{"n_layer": 14, "d_model": 256, "n_head": 4, "n_kv_head": 4, "head_dim": 64, "d_mlp": 1536, "vocab_size": 8192, "activation": "relu", "norm": "layernorm", "norm_place": "pre", "norm_eps": 1e-05, "positions": "learned", "qk_norm": false, "attn_scale": 0.125, "bias": "qkv", "tie_embeddings": true, "parallel_block": false, "init": "uniform", "init_std_qkv": 0.0299, "init_std_o": 0.0, "init_std_up": 0.0299, "init_std_down": 0.0, "optimizer": "soap_variant", "lr": 0.00511, "beta1": 0.95, "beta2": 0.98, "weight_decay": 0.13, "lr_head": 0.00799, "grad_clip": 0.5, "warmup_steps": 200, "schedule": "wsd", "decay_fraction": 0.759, "decay_shape": "linear", "final_lr_fraction": 0.0, "batch_tokens": 131072, "seq_len": 1024, "doc_mask": false, "z_loss": 1e-05, "train_tokens": 273900000, "steps": 2090, "dataset": "wikipedia_en"}
Each number is 500 + 40 x the weight over its row's rms, rounded and kept within 0 to 999. Layers, rows and columns count from 0. Numbers have three digits each. The size before them is the row's rms in percent of the matrix's.

# layer 10 MLP up, 1536x256, rms 0.118, rows 347-453, columns 128-191
102:507524423413538480469499408518502511539471535489449548461525464445477517496568480501515522507572539520536464518544536498473511473505550549598557497458484513523432446505496453570568560508452543
105:508483457537472497492512478520561468567473498439468548551447483548481472469473546523516476491487522534573434507491505541496478493529412434481480508510505516509489486541478491484491518502496507
097:560565468510477492535543457439532478473526526535591515447546514547472465492499533572434508483500481461522505521470528455519436498482555464547533481509553480467495544556520498458479513510470470
103:475518488513561591565474505514494467510479555508548531536478447497484536570544490454524428460517440488564477555509595507534587514516454461563501479517473503451507465488478466421487447470540493
091:526477487556401531510497487535503486469528491476437517506550526428499530450485537495469550529557525496529503488535554504570524462474541575586548455575522500498461542537536520479499466594460451
101:505387482552547521526581490542515463480450576467574506451523553418485581517480440493518516544516531448534506509519450499490521517478472438586531454511498542493444474541517466516428431518485538
105:486507467510438557466466550473487426468462530541495556524501442488463444519478538492484518500532470524519427486438535499522523463523481496472474553441441496500495574497544534484428538588397536
107:528467511495460556559471452606520494500474518496454467519545570477572488520480446471492480526488493575475500533502475503509498456527531501496488492512461482545542485491480423461455504482458510
107:522494547523590519456488483496501482438489544507547458581517502538559524509525523477495504435512476516486547583532527517503509556500569501508484479510530504452473479526466557505497436506508517
095:491508549566532489503480474511499456518572517572476435496443488489471581516482579441524480427556546573541457561440464500517564497485446470465482515358559412475566435518536511518505522495498507
089:520539556528536570513495521444490507416515384488519486447523507469486548528526506528463517488541544486559451542570447446436460499521486574483568509496562529415455443538484423511511528566571513
097:492487479479439478487571558416571506516502507573473473524447508408411460574479502474499519440485464461455484512466496418488459587592486500513574521488585458400533581492480522475477541512547508
105:551445395475525449556444443480520551503474490501485428471471470430506430547401504531492497537473487430422543546484426550423500531486500504513505520518534491527488489547473433493493532495498446
104:485481401445502469535571487419535521492498481590455547536429523453517504564532534476498547522487439582465469515542503502487493534509465544526534534452507484500517524435511540464543500542484425
092:513471499469430472580472484523533431483500515484495558616441559471515483524524462564470542561488452508462505540549518500453502496478466522502522493556445505456549539495462538534488469590499479
095:479525589554513475467615502441478470468453529470527464508442521478525491491459541409455451453503540531487475549508482543546525530474549497479486465484507537493451534413515506494542452460528515
084:462495419435546476507494466445496518489536537472524457499530463491432408447533496441449500538535530477531567403488560482494541567495550493577482476446459505514485549548495571571478426532557452
092:536507491560543471582479466442506512472486468541503491450506406486499489539578437483407544479525482570533500522520524517435493535469527548501498509563502486454538522552468563482493496503478512
099:449500496512485582476514475481484512516530470543552496439412474525548482477486476482509485444469532473483442558448546501527496424532445521460464547564505496451390510433529496465493586491528561
096:513436556551459532564481539435543535418462515557513527488475452471431488495513512573472490542472534528509492563530542448478482632572473493575546506447443589491534538519467551470525476548496550
107:502518473509437477529426515543465508453598485419420506474488561537421521548494496567474527523518515516515567515469481496510545470527498508568531519538480470452492504471454461537454502441494443
098:511478513490476597499502495502479569517466402521548580480477490599495451460495542487448480551486487543480468575502540486446580439505575531593412474488500495447526493438511469491443429486449495
104:493505497464489475542501476564498519538552435536509539562437508444488487491499507436586500472478472547482476500580516459593503393567467499542522502551504489523497512549504575430508523553527450
099:459536479481516505500484501422443507431507418459494485516463534505491505542481549531458489506395499557496546454443502518483465533507494516518532532579548487527468542507509403505494500429459510
097:500463512483493457489518467511529465505421469499518515432536520493489424530484469469469541530529485511542529499488475516519485427451539586502488472433501535487583496519617526582523473445511425
103:567534467538474589547605516516517462455480525475516545509495323481516546468543563480481488528498517517493487486508436511478579491490515528491449508493454524431506460481587499546513496553475516
097:537536462515446519511481447424460606515510534506499530543494429431540451535456409522464480574527440468450477572507470487482553466500484537493530476452490505471473538606477534485497582462493515
104:424529448493450491417560507599552457401472571528553500511508444430471434497542412519575473528521484466498495553492469525541505576472567467514523396552526527504528502435466475472470486527538509
100:488478492522506505503498521508617487525493494461506462538521463545518471495541469507466535523475525524552474516516462487460478463522532569497482446513394555547520458502547487523555482526419546
104:530527503484519477494479525429549421418449474498504491551434449462504471460477493533474416525510469571504539511392554462516447550549470486492434571493495503522516502533560540451446462581545482
104:448515549493502450587487580518534506453410501472480487521548469581424486477500525449495531480472464515459498530499491559470428510437548495556504580507491511465590517472391482536491494469433580
099:414499466559529520423474493495493492426500456538553500399518476469468478466526482521545491463552505526459464529516492433425481491510461517465463577558568509499479521491483531477536568504571508
105:474513499527531478496466511505474517517552526473485508452504535402409503525505517466508446460415567556583498539440485483538581458474472489456497540486552537489552452496499487525516452513508490
093:472457486478492489552486560550559526473413575521468481477559562506524481470474502447507520415474442524450492484604470473469463534494483430458446487544482466546527534515526420492489483436476496
102:487530530463523494502475474431544420559508549490526536535454473434555506510481511551496544541506538536543493537469444524492543408504479508511498491523430528453568529520428541427507478542500509
097:425556496524466439523559476500491436383485479478541512533514477490470552516484603485463430407521489581450479534553481408460500476538493510457524531489469458425537507464527506483520521601416471
098:543490494600452479404570447438475492534552513473599553534515517506529520456471507526525539508490535483515493505522526562533511460516499492526503524484552418552492474562527484468519509460546468
102:421566540526461511454551521497519526492495524456507422460433485498435469486525613478528454485453496494482514563426464504520486510563491537495487508485564467541473501475465514520545483510509555
132:543473538491466567583454449531517508510511566535498567462587499514493518482497436501562564432501532626539506499515444516530560545520521530463483512502491522542494458528462539484451545488505476
104:575535456385494528457506526434602462491489430457406492555477485483493546486521510481569451466532515562494549539506516506390515507534516565434483456506524505432472469480493500521458531507536451
105:465503489505486534538451483514511509569545452537536503388555494586549461459551500518367445482574462493493524514540492570408538452486464485570523497462470512457564517470555572480523474531539445
098:474531477481416462554495540541482568488481520473576588503544481511449498572525447534445488522500507530535530491494553463536584466544459492516458459513467509516506538477560438517542487509445501
106:486496534583485546472518568445534466497548471501530474421555481498523567475533525547493468460496492522530477591523531559485524498454532525454537449552420541377458545428541482406429472529526529
104:565490509520508545470537498564500442413501444476591438510546473514535521493491496536524460520514569627449489473475502501491457452466522471519447510503546486546509477588518502462486481477508588
095:565526480595456500494487542484544488544466523543516511525491451524500516563444589626498467511486495577423494539470437486442505499499411505476469494531474412494565432510525546525438481553455538
099:482465532533493557422477600509493406478545505461498484465501508495476482522498491434494506432513517580495520451564505401541509477477465542442488459545530531427492506508513479458502493511547529
098:574531438502471481592484450467472435504545553492446477571525499485490500432507463535485417487596488478454500466469475487471478550355503531593540502503497546526521529520477502440401522423537513
101:546532470559464539448489494450460454510529490562516444466471531492515453432428556473574536487540469588443466558472561485545505565492469498464425453460498552568558477468497570460482521519458569
105:527518491456433472482489587467503530499483462556526527479453501518496547494527523401543482474515525502507496482492508509507470515509515573466459470590575522463526446476488489504465523481443528
105:527511518560565458484487584500469457454460468516454503496532453510456482480525513531476495577533512501421503531540507419498539500494552440547497480508403504508502489573426590453505586563465520
101:525430503518447538478495522485454548507525479507516501504545507519448446530480503448528570528517473518455434523590496537541543508524557491500446433498515448470570617428534520525468556497530479
094:514498483500490495531465514425534426456472542489498484438500483497543526422510513534475513484512464564461500442465575503520456515433448462526477447477478536503489480436503548476535476491565519
102:499508506536554539592502442456576484460531545465513511549523475535533505514387512533448481441513564487491437492467450544504503550545515455540588509490453557439488526452478516553493423497473528
107:467469480501543408539462560484516522552487496514510494460473509422455433542457490509517457455511478561506501496457501564584535508544502482469505496474503450481489460515549518514493458516443541
104:503484437486463422481507590472491507456525549491555520515422524494486547520515499511528532499498482486497476547574443461463531519465515475469502529498461489514498462546497494516510503523525545
097:441442480454417517464547467413517416473546566439464464505538492450483479466537506515480543643522500556501544533519501486483520557522557465553548482470563490492469525466457580466488492530545469
097:483534509557561461461490507440480501508505526507503550515493486529575502512542505505491560478553530514544464469502568532532554532465555492485540508533573524477468539462428484469536555507515481
103:502442476488498540561495480523448436472516517493472484540463503580530476546479490512477512420468536496454556497534502430523495417481504510510538499514522539483508515442472424517480537524457498
102:522451451536508555438476491502442568438531474467555500482503530542508487557512469476524477482441478506442484440447542401494462613481508441487503504464501476482517551469501553513472462537492484
097:490461494477469458523492529523528486548446503545566516473506533498571511596547481517477490445537565520423470515535444568544487553537494587433481428490513491549552554517455524517523503515524457
097:530479590536504485474552496504516458492453469586515497503458509425495476458449486471537398558557483500516537549450536557491455449478494502520541448455543460494578545485546485398457543437427455
096:459525484539440517445545457482476442458438513481431486522482478517468511461533554499499451605468500552533453480516543470484473538475508534498577505540577482498516529590452540474493460501437464
103:496592509499498476560469539569580512560515566438450477462544483525405477479416433545473460529467464502569420515501508559469528527543478597490552435486484507534539471519498508533444459517511421
092:467523457498470530517527472542548505538527596498572475518551517468545477511535591449445482498501517474541468450546545440439495522479514511513515535467579483481513519530572512513508477549546528
090:530553477540429460557511408516456496477546462610572464542494539449513491462520514483499560518438505545545441474527547451449478426517467555516442448500470506429497480536519521507455432556493534
107:513479550494539493508551449402536441533497548511535536492505529534466559517545570460473510529457454514474520554569488498514628487488464495451501497454495435535526579499422521476494537519494490
104:497515562485495478477489463483578500462567485472426506492570495472473548541484548490504526499449486493445431550515527465448546468432448527458529474506524558432523493585512430482489458522558474
103:535539520472547395411476547474554551519537469479546487516489484436526454479473526420513464543534499531459459554519480470446432507586534410474522533559542551412540484500478470504509488556488459
093:471553526449540516503524498452570468544470446466530503528462556547468550487504524473469445459501410499477512504518513522459521541514517528498530453455496518488506499540485508557541451402480501
101:413538607534509518468523491459509528463497518461472448496454588504564473492529468481472460614495504529507434515515529491571386529545419531563520523453531518533463481507510495502606531570522540
105:555523509574482529533438506494509501514487492493520555475472528537462445558499415547535522492476529531462532561529501473480534572492500431551504451462519538517533492490521451465449449480491497
090:549455502455487482520544455527496435506480481580447468465528495469562469531556540543518484484550474457490557539451466541483557577505541508549512436479537533472531453522498483527481529506462562
092:447535575478436533477482562427561509499487425483457430485515469487459530501457575518512510465577481542495577488415533455558436524482536445523500543529499603524485483575482489453486430569507588
102:460527464479507506489468523544516515478460525515518452519434456475490484527440508563536401455524511581500549488489535491521403616471511433448507510478529506518402523487545512461552466478546534
099:500517532513541543594507535448487488475576523558510494487490415368473447517539514516475516570527491508522548518458478506554508528493435473490473478504462493500534509480473511438541512539458526
103:521439452510460544502438574453563435520566519471438463443531546530510501467481488435500482516574445533454505517545458487423468497520523472533508510467459525433521476506477455491523519478547507
101:475478540523458485505446481499489427514513441556497496519464499458469470556463490478471505529496562521498468566502549451495467513543485528513525550548521561568460469515553504395494605533421490
090:493492496524449580441475531500578506441612571477452499511558484527445491545430516520543493529566503483451589541482497504497533540537487507482486498546432548517440574511425546519496466522507556
095:471583500530467480509453519499486510528436458505481470546477499476519416514472544482577562482416537457550438535548459520506557460532506551535461497480460514486516508480522506549478489454578459
107:519473476496558455521492463516486432466570525459461477467495481530419490471547438462480531502500540509538486514531518493485483484524498415523461531441482578470474508596481545468470482452541539
096:504521492469464477487490552455477489464462514480540460456482490513503488531516479497491507478520520486523494448498459471603441546465498521541559434512472515452565476475468576507435511485419543
108:443523541593521502549571474496520537542524511544470494507534512460486499490455455536499554490583541551512512506478502422455408533467486476546490509474528448581466522492458496460536520481526425
105:487543574484480517521453446534426486533499452456430482565505508476467510481482498518553502468510493574413491543539515578500470452544470555508473503557499479415458499524477483455447465538574503
099:502434443568552511485505535561511521435539551452449524492512483391507470547457549463451411452463529513545512478502430529486475464507436525477476500428469487457480539603527519538560493477520513
093:479455511544516482470438567447520469474451541493475433554495503508510471543519492462487505499547572493558480520517497526478460433518504437494507504475482525477528500469497464547393487468466515
096:520525497536514532446497474575452474491476507528465457585452427549493502447540520577487559469484532482533485460484551443494492468459533508492559488495406469458471473473491481501465461395527515
109:524532452479528517464483469504522454464466576481500486568457505463472524449520550504452484500508471504408569487491448494619492458529567506492423408565579517504516526498562558475511554453472486
099:470548457514465468515487475508480500450489514527472526462491510473438455523511552532428483514499512477546534513515563443441489459478506502516506484459485517521532535448509489568477480509527470
091:468545436504459422514461493440499386419522518490549549468455470509527468476442523509478497510563475443467473501409475477526492520479393484457453560532502476541499470501572485475550566508553491
102:485447530537457587481490470477461484462475456428476427606545599488532512547535491516496595523460530553531462567437467533550491570517488450451477604441506496474519507513460479445555469494501481
092:517487516471483450506511502545500429491474426438484556531547505500496546446543485594497498434453559553442556522506449459497520452588600488450476462545469529525482511511599498478507457533531498
101:521435523572489523538580497540457481513526508461448511470504563413497407416534527470428533438466491518505510481564524511524468549556465521487519505499483486445481491500517489475567553510546513
100:531484479527508538564525529513464504478528479466440430554530487487452427503594477486493506480494439473403487484484516517512482574579537493551531492518516502437428501459488483485508521599564433
092:410434526514484547480410456514494423526510487493449537464524491458554514492540542478479483569475548512464443543481605527436485501485469522516572522514477558516500571461442494436483508582480564
100:505522552561517516399518471478389490542487539445517488461483472439492461511478559544550475538513454561542467498497496505478483448504477438478542546411530495529528467489448467535492535526494473
094:485531551486491535492493563498481508588545450496399467479500485460513484548491461486429452509537490499517473483524507544477459459542409556551500583540522570520499490490446467510517488503453495
098:485467521506467519554452548510524413544491445456455470505497466501540499455552479520525419531483465539523482585498513483470527466507501404549491548542502484561551572475511552498434606528508544
106:443498417469501540468634452460498467489461592469566472429514559526506524448503554568522589533547456513458488511518494540488540492482459550464421546509526431504545477489534438485440463483484488
093:490503474546497500564416441564469470541502533492562528507492534499515529474508471480429523539493474554480467535472429498540509415467542488519492483531469558463542445471569509485446526502438495
093:460487463451489490419511513537452438519459538391513511508472441451548504446527557489486503422453495498508499503466460518534502436475543484501460532440499486433474564495470523493501507433548511
103:587476524565543455473477483468590491471488530599525544531519492540544485531514418523509487601564563484515500484478478366463470446524466488509524526491550538457500452517475463509481511497489535
095:509471452533469512497503584613467498512450483478518504505529459509492410476515480493537470449561569478455503532559483489494524505496461490518473472493514535394480488494477520486510479441521416
098:506456484502489519486484556448475455463553475507500596451535507480520485496498475444519512421559407442507547635554544465470533533429486475545484504463527470511535494475422502435536478557478483
101:503539469468576511573473466522526431480545523408490450542569411473550514453529539500462518467496463425483479561484480503538453500466506450542482531535500503533507479456501525467589370529444550
103:532544540487515592494445551445466473478521569561466422553495537461466555403466545520454574473513489482522441528443453554562511495478469504532480441547544495526564503516487514503537508489515498
107:503504504411491534500465507536504471504440453466496468455451558482529471501499435509488477498477459499404509527456475466553572512480519576576477508461517453454521543462529479544428459436519506
114:437502462523482505508487476489485466473470524498544399460563503595450460489517483455492430482512533524491449561498441500479502492593503487481493472477489556522497420536585491573520436539528480
# layer 10 MLP down (transposed), 1536x256, rms 0.118, rows 347-453, columns 128-191
099:512458540528556381464531452511493510536502471446462482512561468524532494542566476569509505429563472504443485510503529480471568567500525496495489511449491446537476525501471489510506523449446474
107:483493490480546496454496496506423570513462449470477478463449527465456499501454477521457509503526452545445480422467507511493517483519514454498445466474411513551458481526542567586574428603488489
095:527512488520492495490509524543508547452403555472506477475507466547472487544495454472535480478479488489412434543514506578473551559487455521492463438528541496572530484508532508547464522459530588
094:436559525528558542463442504504476517520446467466446511512463522444422492504477635499475569532576511508491518502496503361462533513574494491488428554486523435544530489491521469548536449468491570
093:490516519442448577526535588547574517495441494418408503505459430549488494535545488490582542450480529628517525536540477509517515515494482560512464471607572511556521553445490456542510501425505509
095:472516508544532533500447498513448529455503493525538511526524485510449507464492438459508494455502632483502588535501509532513455393442515538509499524464514478527434460474541464588508479591477527
104:502482524492529479549512478495529452451446579489499529487507447538456518405595459537557558530495554539462498438499503549450558526531470441572462524595505440492504532495452461446478550492484532
114:501440582580511483538461480531479478521500551450530497561423484491405434488517494516461462512498568435481503440471433438533510499532551469490541530509515472553504582477555525460526491523510431
101:506460521495531553484443478503511538514514491519503573527527516532554579508447480491509484412501471483520495473477550503543464556521519448435542542507498542470468505479520549552559534518441549
100:478475459442447454469423524466518468463559451560463501463460469461442555420520559480488539453440510443460501471463545512469437521438444523528550468507506484469461516439524490493484458498530596
087:544521415591555459402478495490464512520525514532473472491499465410532420450569502648518570508500518557421476386438506597493515540507523488486474510499503496540559577482556475491524444503479477
101:494485525546549512519528521535405523522538505465547464489455559506502497558542488483521482538572489538520524543484550484493439497482496463472497470438586507523449541491480432514565561471555438
103:496502472503487444548516514478553554474503530450515456575414479524474525572544553525504474527495547491423557538461448515562464523511524479470488492521438553546520513439500459455583488473583516
102:524483542497488472552494531539579470447529449565479506474507516385495463553474473458528492517485439504437534448509476541533545451538486554533489398540517499492449505506441447521520513503522490
099:538468584496533456527506513509434472512465457536593444457540445491440541430470531501376482429557528561576439544547475471512503519465528466472532511508469512545471500501551504496557606505555473
088:542548528466479533445471543522521423496426506554505472464516436549458523460500451488548512502577535455487535532470466457462551520537548473564464492544481511557459528452375536460493462532460517
092:543452421425560469533467489559505405496525489474517531516528512517493492603453541564537490491509454485492536469422486481496438552460428521516473524480525468541481436522495494473430459549478485
094:544472565498541525517491505498528494507429549515559480408461550536451562528436473508476530510499550493474500417514554508383524458543433528483534474440534482436493479533531569484464452440493467
095:565501453509551467473528487536493476505443534463479428483517496491417525538469506522561576529581545499599525449499464490590476482493399544443487478422493527489488498418471534547500525452534523
102:563622478434493544474502478531512491475530474420496510500598565538550548480450502463538429412463501478583524549505462481521480553529521464453463474465492535441495520468443558570488520609490499
109:421383534492446533534461504545576467468501540531491485511508549551535436497472510431468419537548500456422465494462504497592490491546478486513502452484516510485449465502545538469543479552562522
104:501435538419480491510480535475553444555473517544590554501502470489570492492503509498536503483459540528462476518493527483535518601490420503499513467459452476506492515494497531435489533533533481
090:425519433508479513435510542481517546459533502494489529530522512531495425453491492504453518473435539523458449486439468501497526485490473483475563495413536446553549486433529471475472496543454480
097:520523476491480490483411524535463532566440557421515436505464482472526436486521462526484419543509473496460515487466524500427445502496485495562569505495538531562558531562527543428469541523471519
107:603515456496458505551544444490441500533534530532518411502485529570500529514419514472499508536464453460512485526514554448472554467461473472516526604546500548465495486561482409539481460416528459
099:453523499499604503532532493567503485551485489505501507444519623484463480540495494475521572490514471477495536504461567515514463490500495454545563462541498423523513618505485462517414581552535371
094:504594462476496439475517564530369457450543466463558487469553487505501489430482461551444472461447499512451463525516538419544538519490501496497525504469513469528502512493510518521521604486480541
093:459496521512404458535486541466524414466539473583507500559600517423505470522470541500544568481518455431492543501519552565511417514529440480503494484480452497461548468519523585457433389434546478
094:475552459512503447501536559554490516544551401532455535461520485505447518526477558484459541528414455565524523481448474465533446505499457497560486461516515415539528469481472489463364495516508472
107:508532564521540513461465537512560471529505498602474495513517470538476436483517457503461486474409500518506430440464523516511492591471467490519514496519454444497539493456433524469466537537461540
104:476435510508485469500484411454486477539542613487557483526540507532490439527435556453541497450481536597543482468485558583583490479494542554454506500458535442484439533465560475495528518449426485
097:509500515539553524489505467540557615490456464501554530526443503537526471438485556481522452435422523496525513508518460470506471614582474545504521468444504560544518451551494549480480543579466514
108:517465508507517548493526498523523564502448521468484459433530475464582450474529546521498590486519559491520525516481552438537485422495460473524576466502514501493523490471462457504525576456450483
101:482395511506435482443492515469489526584468514477488537501511478499488532482465400497514411441543493557471514580509480495467451481490525569559516519464547454523510541530370530482482469506571531
100:450468483492536513470518462454548521526492509527463464486514464469531433471561532530457462524541448473556548493487508558497487442510491488620498532470512475535476461451429489499441481542538480
105:452468514494472524522490479476501503454518513501447456435479564482437484554525500544550574565542475433522518507489499475534426464461507544484571489472518462566486504511538484516564440500496455
101:444491490455536396521499476514524506487522534493527496486475519447511527535556445494475371519438577561518449517481419531555468522504492472477448457543576506476563467484415506516558548535499410
105:438522518547563522478566531501448424468467515520516508481540415542488478532471498485512420490484506517576465483447553477549474466439468492518520556454555474492453561467451466528522511468557500
136:505547519613479553486470550432442585501466441572469463460426527502494465508553469477491596549595461467481495496494575447524504467533472513500561510468488482512458518469474499490410499434482438
097:463431467501563524545469482474483501456468459460564466529541458517508503462567518518515514500447442477489555560469477487522482488557527506531483527506459509507479502469580442518495568485484573
092:543482486534493510504519536449499438445536576492495566539493546514498413494513521590421512454539547527461521441512414495446543453515495559533508534527487507436504487529509525472539480446472496
099:521462510491550536530481503453436543491528500544466506421494502521526497459574556529506461459482422500492414534423514449466507490540604505461582544559425436554505511489509550533506571514530472
096:503479488524516510537552469522433491435467541500481484509506466576537487525457527604518412498490530539485524539523507502531450524420475423434506543489437486544570494582466554496450555475515500
106:446443482452493470406478462472413544389568515540494544514527529444464546487479523510523482545446465519528475442489502504494501501575495558465497490488550555503506463474538615485535498516494539
101:518484518480563510478551475487513495472485493526501472501457479568500422476531543571466579525497493438559499547563454468503516487461521537469504434535487434543528528487469434543460538539511424
097:490593513522487547540474499456504508491447604500448469487482572446501573430416535497417497553526507513480484450525507537472519550530498422440486519504495569481467485539485506490491499468402522
105:509537484522504550511514507508525454475505500459474487477485523459483575487525478560486523504532502486523504438532515553498439485469525473504414511407554456513525461464547423577481506457494533
100:548503478418540544459574521492442500522487500518494539511512489487493555475498455478470507521441470489519530433511480593449501492473481516510502513485517532473505466582501445456481508561447495
102:541490465543473547485557483504596511490476531495487507506517539514472511598493521474486432574450516537551517550450535518548548416564470421523500521486437513433531506542521486513472475474560510
104:474524491453491515467439505528528556469550446492446449438521455439513537529475514601493527464520551448534558455482519518545523457497448554457550474575494472532486505427508445503428511508466524
085:492475534500477506550492504547519487429487506496497491500475538457508562483539470485506472501495472516494437516498517437464475494572501492590506503493563498539433519501505510485573556452525517
091:471496444553453546454559499535443406514527467511466524546517505511522510486527500476605454468489514540513570569471530508472497438509547590471502553478493529476479493547551537556506556502547500
107:459483512539432472492486522631524519548516532493453514471583506515478522533532530436406518389510557451490507498421542522511477511530458513524449489537507534507529529545493568508474462479505495
109:481491509487531433453497517506531522443562477504479515528435529567502501502441414435548537541445554509548487545469527514508519515496487491460566480538505540509556505482535403488582532426417474
108:426508488519511554449526444515547492533434464535501490536459524555467421460475435531510604524514428517538506509531524476516532526488521516515512449463498413524444511526520463467515454477479395
104:550561428488546481496499478429540512501497436495524524478522571510463430515476477430496486497553536506567529551576511442479515544505449503516487462586465480415494578504533483466478465574481495
091:595524522458467481561466515495477438523517496469513505469488463489464516517464448489511565511507473536524457550514493484501503570494410431414458435513496556453514519543472475511473505482518468
101:517495484482510481490478513440590518543538521477531515497548528490505477440468514461511557500501482498534431488516487508617522526486508501497426427510516448526471473525515468521485531537455519
090:475499482468517453486482517500579464489493529569515521520432513443512483533551489527490534425532457502484525540494441485468461505508459435501487526517474575495473521525525540447510466512544464
106:511549478432542455484477508517561519593504462526457475573554536493514542500462477484484583429448527491501515492490487582522488469455445510514456467468428449502569475539534522455536480598505457
098:529489490545502569519453480458504588480477520423493523462541484469527476445549493459510576513509483476497519453429496467558490526473494415497560499491514496458480485468577420513419513509518529
094:448538459477535518498504493541422471486429455518497521537501467564450528552456622532485474526533489504456461464541484509466491504472496516467476456466501429486555459487464496437553467456544520
093:380480475496445532488525461500566499468581555536434541423499475496464521434490457462514548479497532426459518519522454491504490548477454498480561551595504493498458488431489557527479454478554489
098:413462490481463468497486444495460498544473481536520461485513509475522475525472529554465495522508475491508494505489487442522498467421543522526576564438489454554464522552539482459490588441551534
102:512504472477550494405513536505470550550455552478483488463526454490443500484496532496472608541567473509457485438579461544499448450486467476588471516577456490467568435531468479482446504517462376
101:537398505602445538533560436537531476514535501430581554492554509562509555472463580486462563452523477506547549513450480433506492498523508499502462506462507477460475527468505572510504448554500517
108:463421583424524538583483505531502500550499495507516462542472498495434549553482531494552456474540512506497449464414483518472582506495535476535548582510459495495562505530528515460450520566434523
101:438519534489473474510511513410469527556503561446494441512574524511515438493483498511505466534490514553481550481425523524532523510507435465513526429463532430519433454511479544491536513483475504
091:479444531460487556462446512533446472492542552491546502524501468478507524471519435464563436547544536445511523585450496540482472507533566515456500546448480559549426498505531450474457528519540493
120:479450516523476533425528574512433496512494420487535509525519473509528498496576492508503451530555494453541477560479509503480513600447509492432461535489474482507503499525511510465552512575599467
084:464514501511504474473570524430498432490486473444494505438506482512509506457528453632480481414465443515469461482507490452509513486503549498464539456514503544482497553510513483495524523538505480
097:494545457516538532486398501520559520507515529477480478475517539562485426519545489462484490540482477478454502476445534511500529395526490560529477472497514449526528439492462508491480529528544491
106:479472488470481507575558525536577547483535422507464529561469472438570498491491507537446492497454450522494500504538496617542534464512437448441537454570483494547404431473511461483526582489516533
093:489538463525465477533472486468474459522515477528532516528523536477514533439497490549517505569561531467505466503477486499558530474488492533577419567429479524469516508449505471499506454500373481
090:483569462525464503483498515542540560505404463480528524476517503511529535493535534508503455485531476547524485499570477499495510515560511466468465539526538537458488454518542471456527511451463540
114:556508535538569535487527485524503506501493491484492475558565532501484515567386465446492450460495520432487535569545477479413528508482503455579554478460491475512457543486451490484459476449481462
105:524481472533470532519496442465504488431531462451480466505542517534515538475519549494513516467498575473533521511477553470525513458432521595473500422470524513511587587427530484524522516462448527
100:513470464515532524435453541530518536477513506494492552396461562446506451504502517457559505465473561352537499450579528589485545558472557513567530525528458504516435488461487481483494564471429473
103:541498551474448465550537481519493465465537491442426464518433545437479546452476566484531525533524523541488509519498452482464416442495508431486560533528572471494459586534535513488539522541471516
103:409538499518563527432455451496477455583510517446461483390520523469534530473526481403521496539495555414477465550482495553474518517549479507510457485527529491451436497491554494465446540516490514
093:511533525507484479446410536558521531491517498518507481501488458502513536567439446520494479443504523464540442459382412592447555510482522503467509535475483491483480475517532426517493442498558431
095:534462506458456451423544512426510497452480475574512509464483555493502461514486495520401500493466489486466482500512484486418422453534611491478475493524476492467446540506470489432510469494534527
109:509447523508486503495523472457524515482495473503539539576483471491513493520502525538591471469547477462518595558537480430523528469489530504441473441521441485488569537581485510463513517551419490
103:525536468506466494517464488471441523540545526560472516646492447498472506470546526494578504507555503427519488467528583472499473578519547544531492430482507565467529498458550461468471532497481538
088:517512470525509519562466530497480520509499437529481552452495501537515564531490518502498480520484479501440535568518448486553564492449450411416505581410484429494459475471450577503548484537490486
106:416480482492499521540503437488496505518497524469495569466537513470497452539450521526552512510487441482512442604542498506605524593496437483493529456615520474527484501412471508548485495504541554
108:419487479503543500476548487532524534513526552419555442527444519557430500523449530452527523534482464545446516526553428563417501475419506577514558534494532509412485540523573521477468568499527543
113:468495517505573461458506464461448491545490535512486445476470539470564554440444492482465528499551468512469451485574548518484541508492521535590448514479495455499380477510489544479500521493502515
098:583468517489542444525516457416498522460410539493502567467523515461508548520470429454503501517532529474556530533463504501505495486550465523477387514408553459487452488523484466468553500493532527
103:572530449450526495464489507498591459497426568538459467569562504497501471450464435472509560507481502483507471482476396440491562445541508481483487604531435521481500581455497445514499467548499525
100:501434442527539545464487512476503473420506496535496560475511523579547471489478451566503544506488470461481468586584538521498550518447501486520497440529529522469459445518551506505491443567542462
100:519467548499447505512473469476496540567444547438439546498504527430501490497530543503518493487474476404511492480509510519464494570540468427400548522535479557547435535525508560453488492586480526
109:534499498554563506546416473576563515479480555550508578515491492516498505464510427535470476544511461439506467490507520521539491501467496499535427524530422610535579515458507462520493443500516523
099:565514534524479503533493537493586518493525558527531478453535448485567493521490406526539446419525450513452544464476490526534523493615526553529527494482502578448516562526469486514459531406504573
103:493487540472491413466547512520491537497538470446534515479504468482572519478612487460526477506530492518583471504486566499496524494543470518496542446524569472586535495543567456501448507477535512
097:484479491471444478568583432557517438467496469563456446535486541497501538474514589536498502506542474484559488538519452523505449542463497442485490439545477551500471505546603499510511454563556534
094:505585534497476502472489446503444570476435528486488518517575458486445524524475471439536495474469537511516460471529458473508489431448513577455497468531517587465520468513521521466566565493471470
110:492517480523493499535554515527503551558484452518441512487515533456514504519547503531490478531570506479541451531521538488512500448531459392521572471576527467459462505453521454537454535489470545
092:444516518490467523548464509492450502544525450537417511600518543490443390552523466476516519471501458462419485489468510542541470472426509452563535480492483495541452497488519435505512519507526487
099:558467444477559502575544485494505545404466526468569563495503440593479503498480490455491471498523559524494488528420537506502514596516493482516546507517523517474572491501444453499509460519487476
089:483449533514471490491493445525487464523462506499551521449470494561523518537441558542533511530484504567469456482547466542488540525446573503479563452517495500483476549568512484418523475489491488
092:503583559476466528449479473443501451417530469471466530491511486422516487481476501437469494438474493483466473464499530468537486501496518515529528482537479451586565508574450514495433507487489563
109:438563509435515487420495529513409522477487607467603472472456524496527501530509511520443514508493552513461499505505493468471476637514480473553483464474526544494530517454469463528538491528530518
092:479505465489495390529560523512512475556462522537545497513438506482461513510471466603433527553548494477490430527501491523445481519476582531519493499460454523511494440465570527439513494489495503
110:452466499429515492503427538474505457465455489482478502503482474548551487455476537481520472477480415455484492468449419500473430536457571497445462405537517490576519501473453528467549543434489450
108:519563463498526527516516495485512455464529497495397484548485545465455580498500480550408520521474515533555500495488494530496539499530474480500428543452532487485500457419506431532479487478530561
123:447439513462521515522548500501503457516481503519491539455528503487409536474479486482495563469527535460476476495517496458554504542507551524479436437484547424514476470417480538612516552495449540